Part of a small language model's weights.
Size: MLP 832 SwiGLU, 41.3M parameters.
Each number is 128 + 24 x the weight over its row's rms, rounded and kept within 0 to 255. Layers, rows and columns count from 0. The size above them is the row's rms in percent of the matrix's.

# layer 8 MLP up, 832x256, rms 0.357, rows 619-685, columns 224-255
size [103 100 103  96 103 102 101  99 102 100  97  97 109 103 101 100  94  98  95  96 100  99  94  95 116  98  99 103 106 100 104 103  99  96 102  96 107  96  92 102  99  95 100  99 101 105 102  96 104  98  96  96  98  99 105 103 101 101 103  95 102  93 100  96  97  99  92]
[[ 89 129 134 151 128 127  99 120 102 153 108 160 121 132 134 133 133 124 170 153 161 148 146  98 109 160 107  89 102 160 168 105]
 [174 110 134 101 127 132 148 150 118 133 132 118 145 158 113  98 131 157 123 103 125 137 113  70 142 176  97 143 114 147 121 117]
 [144 160 123 132 110 130  95 152 112 117 161 156 134 140 138 141 115 111 132 123 116 164 121 153 128 123 127 143  84 143 142 113]
 [132 138 154 144 121 114 170 108 137 168  65 138 108 181 131 170 119 143 116 105 116 104 174 113 120 110 109  74 124 177 121 105]
 [ 98 142 148 155 136 154 140  87 111 111 147 117 125 116 165 120 138 112 171 101 120 132 162 126 184 131 129 157 138 135  94 135]
 [146 114  71 130 105 137 117  73 168  97 109 124 104 164 118 128 135 121  81 148  93 163 149 114 149 152 138  98 155 105  91 119]
 [137  76  82  87 110 148 155 139 100 141 156 114 103 169 129 155 106 128 155 139  98 127 110 158 162 113 127  89 126 129 134  97]
 [122 145 142 162 108 120 173 121  88 128 160 119 154 135 116 114 146  91 107 147 153 141 124 112 154 129 142 104  84 116 171 127]
 [137 163 152 126 109 119 141 150 181 140 159 163  78 156 151 151 163 103 161  97 126 164 141 151 160 114 102  76  97 151 124 107]
 [ 91  99 120 122 156 130 127 128 108 154 101 131 144  94 123 150 122 100 116 127 122 115 173 100 161 123 128 116 109 160 131 124]
 [121 131 112 161 134 140 114 129 159 105 128 109 124 134 120 131 148 104  94 138 110 105  96 119  83 118  59 109 148 124  93 148]
 [106 155 135 119 115 107 148 123 134 185 135 119 142 113  77 131 118  98 109 105  83 126 132 115 128  89 130 145 105  95 108 146]
 [134 147 129 104 182 145 100 140 100  98 154 134 144 107 114 142 114 145 138 134 136 160 158 148 135 145 104 109 150 104 145 172]
 [110 135 149 166 157 144 158 141 114 103 177 139 133 137 132 169 165 127 118 149 123 136 115 101  91 147 112 122 135 108 154 117]
 [128 129 109 121 115 126 128 124 126 148 134 128  97 123 170 123 119 143 116 122 116 151 149 206 165 131  92 106 177 106 124 118]
 [148 102 134 106 183 146 106 167 140 130 101  86 109 137 115 148  93 114 119 148 117 152 108 119 164 128 126 100 115 132 161 170]
 [177 189 181 126 151  90 129  93  50 132 129 144 130 131 138 106 140 109 124 136 132 120 148 119 141 138 107  64 124 132 159 126]
 [146 135 142 127 152 158 126 105 134 120 146 158 161  90 142 137 126 103 125 179 186 155 115  81 131 109 166 147  95  96 113  93]
 [134 132  73 124 139  69  63 131 136 144 136 126 125 169 119 146 103 134 127  93  82  96 132 144 101 129 102 128 137 114 136 109]
 [145 152 119 110 113 125 107 103 122 101 145 105 112 160 112  95  86 132 122 176 152  66 144 129 150 169 106 128 120  93 143  66]
 [144  84 155 153 113 133 128 122  93 107 133 123  80 144 147 163 129 115 134 102 150  92 114 142 122 113 140  97 143 133 144 116]
 [119 132 109 141  94 189 149 156 109 112 114 117 158 127 129 160 128 143 133 153 102 177 107 148 109 114 139 128 131 116 158 131]
 [110 139 106 122 128 138 117 124 140  89 138  99 123  89  74 151  98 100 157 127 123 106 176 144 114 131 118 147 131 119 149  87]
 [141 108 165 127 123 121 148 155 127 183 106 134 113 164 121 174  75 144 126 149 127  97 121 121 134 110 120 126 132  81 129 140]
 [114 172 158 133 166 134 136 111 141 110 101 125 150 145 173 112 133 167 128 146 137 141 137 145  96 180 109  87  84 150 142 139]
 [119 139 139 148 141 117  78 131 149 111 121 132 129 105 100 129 122 118 125 164 145 104 137 140 144 161 119 128  98 159 134 141]
 [117 116 130 121 149 137 151 139 114 118 136 107 130 149 126 110 157 131 133 100 141 104 144 125 141 135 134 133  88 109 147 106]
 [149  92 144 149 120 123 125 116 164 137 160  77 117 108 126 136 193 136  92 115  91 139 118 119 108 116 112 151 144 115 115 148]
 [122 114  98 132 115 119 113 156  68 122 161 118 153 121 112 143 112 109 140 130  90 131 144 134 148 138 143 135  93 126 109 123]
 [117  94 151 120 130 139 107 134 121 157 118  98 142 141 157  90 139 167 138 111 116 134 162  98 150 102 131 129 119 100 139  95]
 [104 115  86  97  93  91 175 161 135 121 148 140 130 104 119 157 164  98 174 119  63 134 139  94 150 146 107 142 119 109 150 126]
 [157 127 159 108 139 133 107 132 135  78 108 108 107 142 132 164 118 147 105 144 108 188 128 140 105 136  68 147 148 149 188 148]
 [121 120 158 134  96 118 136 147 105 135 135 118 116 129 111 160 110 140 100 118  87 134  83 154 116 136 119 141 126 164 152 137]
 [113 110 124 124 124 115 158 160 143 159 133 115 101 164 178 158 137  73 148 155 109 109 156 198 129 136 120  96 139 161 118 116]
 [181 139 126 149  94 164 127 128  95 117 129 166 125 108 149 144 156  86 135 133 141  65  92 100 127 112 183 150 129  97 116 157]
 [ 98 130 130 123 159 137 112 144 115 132 125 125 151 138 121 123 152 104 139 112 168 146 120 113  88 140 110 166 160 112 112 133]
 [138 128 111 123  98 115 128 168  87 106 172 138 153 112 110 113 164 146 154 125 161 111 168 121 107 145 145 104 114 166 180 103]
 [137 112 129 137 150 110 108 120 120 158 107 100 161 130  59 106 130 138 126 120 132 168  93  63 128 131 142  75 131 129  82 125]
 [182 139 155  95 112  97  94 133  91 132  79  69 111 164 151  80 109 117 117  92 126 125 145 146 129 101  89 135 116 107 147 108]
 [124 128 159  99 120 136  68 123 148 113 129 117 114 117 123 158 102 127 105 153 147 157 152  99 146 108 136 143 122 127 194 133]
 [135 109 117 129 135  94 155 190 138 136 139 141 112 154 123 138 127 147 120 139 129  97 135 173 145 129 119  97 144 100 143 120]
 [150 115 116 110 143 138  87  84 166 102 123 140 136 103  79 111  90 119 122 125 120 126 112 137 165 151 133 120 167 111 106 118]
 [142 107 100 104 114 146 140 114 107 150 137 118 104 100 182 114 153 110 166 126 139 100 101 119 181 113 174 120 152 123 136 151]
 [168 139 101  94 116 123 141 111 118 106 135 144 143 116 118 128 131 117 113 126 137 170 143  91  89 106 134 132 130 157 178 142]
 [128 128 138 132 125 131 154  67  97 114 104 122 166 111 127 164 119 176 110  80 156 130 125 113 138 112  97 159 133 107  91 147]
 [ 91 146 165 113 108  97 107 133 151 113 160  84 119 156 119 107  97 129 117 163 101 129 120 105 133 124 120 125 113 115 132 121]
 [107  91 123 109 120 104 143 145 125 156 112 147 119 145 153 107 151 140 119 127 135  96 132 127 144 155 161 140 104 153 117 129]
 [112 170 117 147 101 107 139 126 108  96 123 127  93 149 135  94 119 145 106  76 111 142 134 136  98 147 101 147 120  90 175 121]
 [124 134 131 143 127 120 118  74 117 144 109 113 123 137 108 152 124 105 120 144 125 138 150 157  93 147 125 133 121  93 162 145]
 [123 151 152 135 140 136 151 142 133 139 166 123 114 139 113 119 121 113 149 149 134 133 103  95 111 121 123 161 150 129 140 106]
 [147  89 127 148 104 103  96 133 107  95 151 132 131 133 123 118 139 122 129  65 121 163 157 115 121 168 102 111 138 106  93 172]
 [130 160 133 128 104 129 102 113 136 117 109 114 131 133 102 142  95 125  96 124 122 165 107 128 124 154 143 137 142 169  86 123]
 [148 104 125 141 103 120 120 149 117  88 117  90 101 127 147 123  86  88 140 157 134 122 139 142 172  62 162 124 138 137 150 159]
 [156 159 134 174 147 110 138 127  90 122 117  99 167 136 136 127 129 128 113 129 128 125 128 121 145 139 127 133 143 136 197 126]
 [182 126 156 143 135  84 117 133 106  81  73 146 122 117 135 104 101 100 148 157  55 141 134 126 129  96 158 145 136 138 128 103]
 [140 159 152 144 134 107 169 117 147 112 118 129  91 190 153  99 145 116 141 115  85 111 161 108 111 125 115 113 127  95 109 131]
 [115 148 149 129 107 108 149 147 163 102 138 121 135 127  68 111 115 153 136 117 144 166 135 167 110 143 150 159 100 122 125 135]
 [141 131  96 135 125 140 119 148 122 141 205  99 156 113 149 136 103 175  95 132  86 103 120 149 113 105 131 150 149  80  71 154]
 [123 137 145  99 101 116 138 172  92 148 148 149 143 113 174 115 147 119 147 123 130 157 131 163 177 132 141 115 136 125 104 120]
 [146 149 138 143 131 118 100 175 113 111 111 137 124 149 162 114 109 112 122 127 135 126 100 123 139 149 108 112 130 106 159 107]
 [125 160 128 125 127 155 125 128 157  86 127 152 152 131 152 169  96 148 141 129 137 136  98  93 119 132 107 133 174 124 134 151]
 [113 155 143 114 134 143 104 123 106 144 124 112 121 133 144  84 126  88 140 154 168 166 113 121 105 142 151 114 107 157 148  95]
 [ 75 141 150 121 119 148 135 179 160 129 128 104 129 107 119 146 173 138  85 126  83 178 105 123 178  92 127 137 100 126 148 106]
 [132 129 113 125  71  78 136 105 135 167  90 150 116 121 130 170 150 131 120 127  90 100 124 142 139 111 109 134 124 152  83 138]
 [143  95 134  97 120 132 134 105 136  83 118 102 102 146  97 177  87 141 133 164 125 154 119 107 166 105  98 153  92 119 128 163]
 [123 160 141 118 113 150  78 160 137  98 165 124  83 123 123 146 142 142  95 126 110  77 106  87 127 126 108 101 121 124 154 118]
 [ 84 115 124 124 135 119 105 124 114 132  70  79 102 160 174  91 140 130 140 143 119  85 143 148 128 124 132 133 151 109 134 149]]
# layer 8 MLP down (transposed), 832x256, rms 0.339, rows 619-685, columns 224-255
size [103 104 103 101 100 103 100 104 100 102 102 102 107 103 102 101  99  99  98 103  98  94 102 101  92 101  94 107 101  96 100 101  98 103 102 104  99 101  96 103 101  99 102 100 101 106  97 101  98 102 101  94 100 100  99  99 101  97 103  97 101  99 101  98 104 100 104]
[[120 108 169 138  97 146 158 162 129 165  86 163 124 143 118 105 152 147 114 102 107 156 112 158 116 119 108 125  42 118 147  60]
 [124 127 118 113 159 138 152 119 204 157 166 101 109  86 108 126 104  92 136 120 130 114 141  99 131 114 168 119 123  90 117 111]
 [ 90 130 138  99 145 124 130 132 128 125 131 101 116 128 175 132 152  97  83  75 121 147 133 128 124 152 128 148 130 116 139 138]
 [130 136 149 142 151 132 120 117 102 107 108  98 147 184 133 142 120 113 174 123 109 102 145 147 100  87 155  96 110 122 114 141]
 [121 131 152 167 122 129 164 129 155 150  85 105  68 122 141  96 130 148 145 159  92 157 161 116 126 118 127 150  91 163 129 114]
 [183 125 124 122 104 131 126 131 112  88 142 142 126 128 137 101 151 181 152 190  88 120  90 103 136 137 154 122 155  82 127 125]
 [139 120 135 163  88  93 135 138  89  70 120 111 109 130 133 118 159  95 140 111 164 167 148 155 164 130 135 103 134 143 104 135]
 [130 149 144 148 125 134 159 156 145 101 153 145 186 133 118 108 152  97  98 120 127  63 126 117 150 199 142 126 141 128 133 138]
 [155 146 150 154 139 171 146 123  93 111 156 132 116  99 189 131 145 109 153 123  83  97 192 138 134  87  86  95 115 115 115 156]
 [146 135 118 138 127 144  97 144 110 135 126  98 114 125 114 146 120 119  96  97 115 123 119 175 160 129 112 115 117 210 121 166]
 [137 130 155 131 129 139 154 150 134 139 116 128 136 120 125 180 116 121 110 162 143 103 152  76 146 141 109 157 154 110  99 115]
 [138 154 121 150 123 123 156 127 158 109 112 127 115 134  62  82 121 129 143 149 128 169 105 126 125  98 125 135  71 164 157 109]
 [147 140 120 109 113 132  97 151 126 129 158 125 137  79 118  99 109 142 117 124 124 155 149 132 145 168 152 153 102 156 147 182]
 [138  94 146 158 115  94 124 138 143 121 142  85 155 136 156  67 134  95 145 127 145 107 118 106 120 126 107  66 129 123 154 127]
 [151  84 119 100 100 109 139  67 142 152 122 126 129 133 142 145 122 136 167  96 110 187 148 172 100 135 148 141 152 145 142 105]
 [124 103 147 102 137  91  98 163 128 143 119 148 131 138  72 169 136  95 111 142 145 164  88  87 100 163 165 128 123 125 151 152]
 [137 169  96 115 139 124  92 162 140 181 140 108 148 106 163 148 145 135 106 149  93 117  68 104 134 144 148 161 150 144 118 127]
 [123  87 128 124 159 109 149 101 131 103 137 148  48 124 137 123 107 128 135  87 139 110 124  93 131 119 118  78 161 136 112 157]
 [144 114  89 119 112 106 102 137 104 107 118 147 141  85 120 141 106 133 153  95 153 120 129 132 117 107 103 114 168 118 120  84]
 [104 128 160 149 150 152 103 104  74 130 162 141 117 141 144 159 138 139 122 123 169 108  86 177 125 126 157 114 143 143 108  92]
 [133 137 133 120 139 124 126 176 156 124  61 140 142 102 139  94 122 117 130 124 138 117 118  96  97 138 127 124 102 133  98 111]
 [137 102 117 157 132 165 163 193 160 142 123 137 128 161 137 106 108  97 162  99 115  90  96 130 152 103 110 128 145  98 112 118]
 [139 144 110 156 116  99 130 109 120 136 112 112 143 137 140 104 159 171 181 121 133 100 113 145 101 165  93 146  91 105 148 122]
 [127 134 143 178 164 112 171 110 148 150  99 140 121 147  74 139 148 130 116 146 126 143  39 110 157 119 125 135 115 119 144 134]
 [123 154 149 133 154  95 132 130  79  90 118 106 161 151 160 145 124 127 142 156 136 157 111 132  86 132 120  95 125 143 120 137]
 [121 131 157 108 147  97 153 128 110 159  93 124 157 137 176  91 173 134 108 104 159 151 105 114 118 128 158  88 128 131 114 132]
 [132 195 125 110 125 104  92 127 117 159 113 132 135 132 119  97 144 123 121 112 143 167 120 120 129  74 179 133  74 138 150 124]
 [134 172 121 148 108 146 124 101 170 161  92 143 127 144 125 106 128 127  80 110 105 132 155 103 107 111 131 127 114 138 140 164]
 [136 159 126 115 123 122 125 140 146 129 126  99 104 120 157  88 123 108 154  80 109  93 135  81 138 146 136 130 128 123  99 141]
 [125 155 155 131 108 120 126  85  50 143 147 141 155 121 163 102 160 139 130 113 142 110  80 116 140 129 146 131 126 113 125 107]
 [158 108 123 132 118 130 111 177  92 142 170 148 117 122  98 133  92 102 118 136  88 115 177 143 107 123 116 150 184 106 133 147]
 [120 136 159 116  71  77 182 103 140 124 123 107  92  99 146 153  89  98  93 163 127 136 175 115 137 124 123 172  72 138 133  99]
 [ 53 135 110 132 144 120 148 165 141 106 106 106 170 146  88 117 114 141 130 115 126 141 128 140  74 123 134 116 149 126  92 109]
 [ 99  72 118 181 120 135 150 190 149 154  91  55  79 141 101 135 101  93 111 184 112 120 119 160 111 179 129  94 113 120 125 124]
 [132 163 139 164 163 155 147 167 162 154 115 180 153 146  95  96  96 114 124 121 103 156 152 100 106 127 139 153 135 124 154 140]
 [118 103  79 127 175 132 110 172 135 124 151  91 132 118 137 109 157 109 122 151 149 144 117 145 121 174 103 178 136 118 108 149]
 [147 212 159 153 139 155 105 140 142 135 176 146 143 128 127 135 127 133 152 130 158 129 122 177 153 148 159 152 118 162 161 120]
 [153 124 121 136 128 180 155  72 130 124 196 145 121 120 137 113 107 147 109 123 125 161 123 100 110 167 120  79 112 122 127 119]
 [167 148 116 104 110  97 130 172 123 125  88 137 137 153 132 101 114  71 137 122 108  88 114 172 104 152 109 141 129 132 147 127]
 [128 111 138 167 104 107 121  76 144 109 129 168 134 157 141 133 136  84 126 112 120 118 171 140 129 111  97 135 114 148 163 113]
 [137 103 112  95 126 101 127 128 128 144 160 113 167 162 138 123 110 144 118 134  92 110 132 124 165 138 134 156 121 144 141 122]
 [108 128 105  70 131 140 134 164 129 103 120  83  69 106 117 123  82 143 127 135 158 115 136 135 140 154 103 143  88 154 106 103]
 [183 129 122 158 124 139 128 132 158 137 109  53 119 139 153 127 137 141 143 102 141  95 139 108 153 101 127 157 115  84 130 141]
 [ 83  94 127 135 145 151 150 169 141 145 125  45 117 123 125 112 111 154 117 155  83 114  98 119 138 124 116 118 155 105 135 143]
 [123 146 113  84 114 124 194  97 120 149 101 126  70 164 145 108 167 139 163 175 141 156 120 169 123 141  96 122 123 105 143 127]
 [109  82 111 122 176 137 139 115  93 172 125 112 120 163 164 113  92  98 122 108 107 176  78 113 159 133  76 152 120  81 114 146]
 [120 109 151 154 131 113 153  79 116 111 104  81 129 102 105 129 136 184 135 138 158 152 132 118  81 122 128 145 138 157 148  97]
 [106 148 148 124 106 104 105 124 180 123  88  85 128 106 119 114 160 137 114  87 120 134 141 173 142 157 146 137 113  82 148  97]
 [ 98 143 153 134 142 136 111 100  99 136  98 141  97 146 110 109 109 144 156 112 140 114 113 132 137 148 142 111 140 111 127 133]
 [ 96 150 113 178 134 154 129 152 103 138 114 103 133 141 126 147 137 137 106 156 128 128 122 119 151 164 137 155 129 149 160 156]
 [189 159 117 142 155 133  75 135  73 117 102  93 111 177 129 121 134 152 131 115  94 164 143 119 140 141 164 121 118 130 122 159]
 [166 110 150 137 142 119 128 103 143 127 115 156 136 139 135 139 108  92 114 166 149 184 167 145 138 143 131 130 140 163 135 115]
 [170 142  79 125 147 138 163 149 124 104 153 147 105 105 117 129  86  95 156 113 118  72 102 142 146 136 150  93 135 107 147 165]
 [109 140 147 171 115 152 158 146 131 142 146 127 132 117 159 179 159 131 107 136  99 100  99 174 110 142 146 119 165 117 135 192]
 [118 142 107  89  93 129 130 126 123 171  83 124 143  82 160 139 117 106 129 103 105 115 116 140 134 100 126 155  67 109 110 104]
 [118 154 139 117 130 143 140 148 121 108  98 151 171 154 141 124 172 122  96 154 131 161 124 156 137 145 100 121 170 139 124 146]
 [110 152 124 134 160 141  97  97 129  96 145 109 129 139 124 115 133 135 129 130  93 167 108 116 112 133 181 163 139 110 106 127]
 [148 122 170  96 126 170 140 147 148  96 170 153 148 142 117 125 166 124 134  71 129 142 128 131 116 135 179 137  99 106 153 100]
 [141 141 147 129 142 107 150 129 115 140 118 161 190 118 112 144 126 133 136 141  97 149 132 122  83 125 137 116 147  85 140 136]
 [129  96 154 146 114 132 125  99 145 146 145 155 136 121 127 125 118 120 115 110 117  69 136 133 112 121 120  69 125 132 145 111]
 [117 145  99 105 124 162 111 157 126 130 146 138 145 111 148 140 105 123 149 125 149 134  83 100 190 165  62 159 155 105 144 161]
 [116 108 125 121 120 144 181 132 131 125  91 120 109 160 120 102 140 127  58 109 116 121 123  83 112 144 132  75  96 156 105 102]
 [ 60 108 118 121 180 163 136 119  82  74 138 144  81 154 118 158  99 142 136 133 136 149  84 139  94 140 132  71 111 121 124 111]
 [186 136 113 127 127 136 151  77 106 166 134 134 105 117 151  92  78 165 143 181 122 166 166 149 118 110 104 159 105 154 111 131]
 [153 117 112 148 120 133 111 155 141 119 137 126 152 113 120  93 146 113 139 124 167 115 137 118 110 134 107 139 132 128 120 136]
 [111 136 140 162 166 150 117 142 116  75  93 108 112 107 129 158 177 144 108 134 136 123 100 102 122 132 161 141 126  96 126 151]
 [155 166 135 150 138 155 169 127 123 109 122 108 112 148 156 110 136 165 172 181 103 124  67 135 156 146 147 138 126 138 135 116]]
# layer 8 MLP gate, 832x256, rms 0.332, rows 620-685, columns 224-255
size [ 97  98  96 112  96  99  98  94 100  94  96 113 105  98  97  95  94  99  97 105  99  97  99 114  93 104 103 106 103 102  99  98 101  95  94 103  95 101  99  95 103  99  99  97 105  97 100 101 100 100 104 100  97 100 107  96 102  94  97  98 101  98  99  94 105  98]
[[ 91 108 149 155 121 103 136  86  98 135 134 128 137 126 119 125 116 169 115 167 137 113 120 140  85 144 136 101 150 130 165 112]
 [110  91 126 113 106 122 116 143 157 164 121 102 108 146 105 127 108 120 106 129 104 143 130 184 122 148 139 113 122 136  47 128]
 [ 99 126 154 142 135 129 120 103  80 146 121 139 136 159 119 146 162 130 130 144  92 100 127 101 170 104 152 137 121 123 148 126]
 [ 99 155 124 126 130 147 125 119 137 153 102 121 113  97 205 161 141 136 133 160 130 103 169  96 117 112 134 171 146 102 145 124]
 [116 142 121 164 159 132 154  84 158 142  95 152  73 137 120 134 133 138 125 137 153 114 154  98 107 172 126 150 131 137  80 188]
 [100 143 128 141 123 122 101 128  62 112 127 126 119 138 136 115 116 167 156 154 131 155  87 123 149 150 141 166 112 100 131 111]
 [157 108 134  76 163 141 112 135 134 101  91 110 145 119 142 168 110 104 138 125  87 111 150 119 114 145 122 137 144 134 114 137]
 [120 112 150 166 106 136 137 109  71 161 116 128 153 193 122 134 117 116 121 105 121  96 114 132 160 132 134 134 142 117  91 103]
 [139  79  74 176 132 151 108 115 119 129 169 101 134 166 115 145  92 161 149 125  65  71 119 123 144 132 151 111 159 132 123 100]
 [ 98 116 133  91 135 115  90 154 134 123 123 119 137 139  89 120 155  99 139 104 134  89 135 161 125 105  97 139 154 137 107 103]
 [ 98 126 104 154 147 140  94 138  97 136 109 105 160 112 116 159 100  98 138 100 153 113 102 160 148 113 114 128 154 145 121 111]
 [140 124  87 113 149 131  89 186  89 104 136 119 122 149 129 142 111 128 154 132 148 150 129 143 142 171 136 138 158 142 130 158]
 [122 159  71 100 130 122 135 137 178 136 166 113  76 149  81 112 127  99 119 140 117 140 127 132  88 102 162 122 140  90  94 131]
 [ 85 120 110 119 119 113 117 141 144 116 129 117 101 151 124 115 117 121 104 138  89 133  85 150  73 145 146 119 137  91 135 138]
 [128 102 107  96 147 105 137 108 136 125 137 120 121  97 146 109 121 162 124 128 127 129 101 101 113 127 130 136 158 129 106 138]
 [ 98 167 175 112 115 122 157 138 129 100 119 129 107 103 115 110 118  94 126 151 151 129 128 104 138 150 108 129 116 161 147 121]
 [125  57 169 185 158 142 107 141 128  96 146 118 140  81 110 128 106 121  99 122 107 138 142 119 146 161 128 136  89 103 129 140]
 [122 137 170 149 136 132 141 149 155 144  99  73 112 134 106 130 122 126 155 108 112 147  99 140 159  91 143 129 112  91 126 189]
 [130 110 112  82  98 121  92  94  98 101 125 124  96  97 128 105  91 120  74 128 146 147 101  94 169 147 138 115 138 117 144 152]
 [143 185 131 135 152 161 155 116 160 140 117 152 133 122 156 116 125 161 142 124 151  92 156 115  84 106 117 124 159 123 154 138]
 [138 131 156 137 134 104 119 154 104 114 159 146 146 146 148 143 164  94 135  90 136 109 142 130 122 147  91 149 105 148 116 144]
 [141 119 140 104 132 130 130  97 144 156 153 117 176  75 128 149 164 149 121 102 158 129 173 110 109 176  87 128  81 109 190 132]
 [123 157 157 140 118  70 132  95 136 134 126 149 171 149  98 134 107 158 136 119 118 151 136 169 128 160 158  83 138 130 155 104]
 [114 120 131 118  69 159 134 119 147 162 144 144 137 129 101 104 143 144  97 120 120 116 135 110 180 170 176 129 160 132 156 112]
 [173 113  86 119 138 123 158  81 120 160 123 123 117 132 120 118 147 153 139 143 137 129 104 137 132 154 126 118  96  75 141 151]
 [111 162  94 172 136 120 143 140 121 125 151 134 127 112 137 126 125 133 143 126 169 112 144 154 117 113 131 135 123 127 154 149]
 [121 119 146 127 162 144 136 144 166 154 121 127 124  97 135 123 160  94 140 113 100 129 121  93 129 116 116 137 129 132 112 170]
 [116  88 141  94 168 100 149 103 139 102 113  90 122 144 119 111 133 142 118 146 158 152 125 100 116 120 120 134 127 145 144 109]
 [111 140 149 125 163 156 163 143 137 111 158 140 124 125 154 141 119  97 163 121 104 167 129 174 159 144 129  82 146 121 106 114]
 [131 124 134  88 115  93 143  74 154 119 107 130 129  98 118 117 160 121 130 123 108 123 168 111 173 161 121 137 157 145 140 123]
 [142 133 136 101 171 114 180 133 143 124 106 153  98 124 113 120 115 137 140 144 118 131 160 127 123  85 139 113 122 143  97 132]
 [158 126 138 104 133 177 150 154 143 105 119 154 126 117 123  78 132 157 136  80 121 108 115 121 114 157  77 146 105 109 124 138]
 [108  96 140  94 110 143 130 171 131 142 114 117 137 116 118 125 149 119 134 115 152 121 146 142 129 133 123 135 137 123 125 123]
 [121 133  96 123 156 117 147 120 122 103 157 152 111 158 135 170 133 119 141 137 153 129 105 133 129 138 113 121 159 117 148  98]
 [102 132 131  94 106 119  99 159 111 130 191  93  98  97  93  85  98 149 117 118 116 124 115 145 126 126 126 113 114 120 128 111]
 [117 126 154 130 104  75 138 146 124 132 112 125 104 120 149 159 101 119 125 121 122 139 132  90 121 160  79 116 128  99 110 109]
 [156 139 145 153 121 127 147 112 104 141 124 160  70 123 145 132 101 128 115 143 126 137 163 157 106 117 162 116 164 143 177 111]
 [110  93 133 101 133 127 103 121 104 138 139 123 167 149 139 121 131 117 148 126 110 182 152 137 115  77 166  71 144 106 147 181]
 [102 147 118 160 119 155 132  82  87  78 104  94 109 105 109 138 110 120  98 136  80 153 160 102 146 109 148 103 140 102 158 137]
 [127 171 169 159 123 145 120 116 134 106 125  94 108 132  96 103 115 107 145 133 126 147 105 127 136  69 131 134 129 166 128 142]
 [131 139 110 138 108 185 132 132 142 109 127 137  92 121 186 125 121 104 130 140 135 129 133 116  94 138 141 133  89 119  95 122]
 [155 124  70 126 160 159 135 121 104 153 140 133 129  85 139 131 132 108 136  93 173 107 130 137 134 119 116  97 146  93 134 136]
 [ 92 141 112 129 151  97 115 128 153 111 150 156 149 151 154 100 141 111 178 131 177 130 146 117 150 113 101 147 121 103  91 116]
 [158 102 117 125 171 146 125  98 103 113 151 127 113  88 103 150 168 154 113 117 132 158 104 118 109 128 142 170 144 129 134 150]
 [140 103 121 141 124 131 141 147 104 100  70 124 121 121 149 139 110 117 166  97 110 129 101 146 106 129 125 121 118 122 102  96]
 [110 114 119 107 118 108 110 134  87 130 150 123 109 127 154 123 101 102  96 147 124 137  64 155 117 103 145 134 127 106 142 117]
 [190 133 136 156 122 120 103 113 130 149  97 149 102 130 129 139 159 119 132 126 158 157 183 166 137 166 144  95 146 118 113 122]
 [146 140 122 122 137 135 135 113 138 111 112  91 130 129 120  62 119 121 110  90 133 151 121  80 102 137 157 119 118  94 134 118]
 [156 113 105 114 112 124 126 120 112 117 123 134 102 114  93 145 120 101 122 152 150 150 135 104  88 133 120 138 174 143 120 102]
 [124 121 116 161 162 158 137 136 138 153 129 179 146 107 129 141 145 129 115 132 153 171 119 139 128 138 165  98 137 100 123  83]
 [141 139 129 134 131 130 173 123  97 155 113 128 116 115 125 131 177 158 145  88 155  72 146 129 127 126 107 137 141 111 186 134]
 [126  84  58  85 116 112 121 120 154  99 145 110 160 103 104 134  78 113 117 104 132 120 130 127 120 138 109 125 158 134 144 153]
 [110 101 136 178 141 117 142  88 138 113 119 120 140 127 162 123 122 167 131  99 142  97 107 126 140 105 101 106 151  87  79 108]
 [150 112 110 136 135 155 118  93 183 129 147 126 163 104 146 144 138 148 111 133 146 111 136 107 182 137 115 121 136 148 154 120]
 [149 136 157 118 133 154 108 135 146 172 124 124 149 104 146 142  89 106 123  92 141  88 135 169 148 123 115 154 139 115 131 143]
 [113 150 109 153 135 130 133 117 135 132 153 163 103 121  96 138 119 125 154 156 153 156  85 134 110 114 146 113 151 122  99 142]
 [132 127 138 133 136 102 147 147 122 111 118 131 113 147 122 101 140 193 168 121 137  90 107  85 152 118 156 147 159 167 183 117]
 [147  89 140 131 147 118  87 112 160 108 119 110 175 121 149 112 130 122 147 104 105 137 153 145 102 135 174  73 157 113 146 169]
 [ 92 111 128  93 122 123 165 153 140 136 103 116 139 126 149 150  98 187 113 134 179 149 130 130 115  92 112  87 142 105 111 102]
 [135 163 106 161 153 164 114 148 152 136 108 140 113 138 137 167 146 137 109  97 133 119  97 120 175 138 126 116 115 133 106 174]
 [ 96 126 123 130 130 186 112 136 105 104  86 105 101 121  96 110 123 119 166 167 154 103 148  97 110 123  93 145 153  91 152 132]
 [101 111 132 118 121  90 149 121  90 101 101  87  78 173 157 109 145  97 136 127 123 131  99 132 134 107 133 143 130 111 125 178]
 [121 124 126 149 159 139 124 132 143 107  88 164 133 115 131 131 139 153 123 135 114 136 138 114  89 113 120 144  97  95  50 104]
 [115 117 108  94 156 113  72 137 101 146 122  87 127 109 103 137 160 122 148 103 144 137 127 130 160 145 130  90 117 131 101 135]
 [ 86 125 111  83 149 132 139 161 146  79 134 164 135 143 106 109 147 151 115 128 135 150 115 163 150  96 145 132  81 112  91 145]
 [120 106 128 142 143  69 133 116  57 107 162 135 118 130  91 126 128 105 155 146  86  84 126 125 122  94 148 135 153 120 111 123]]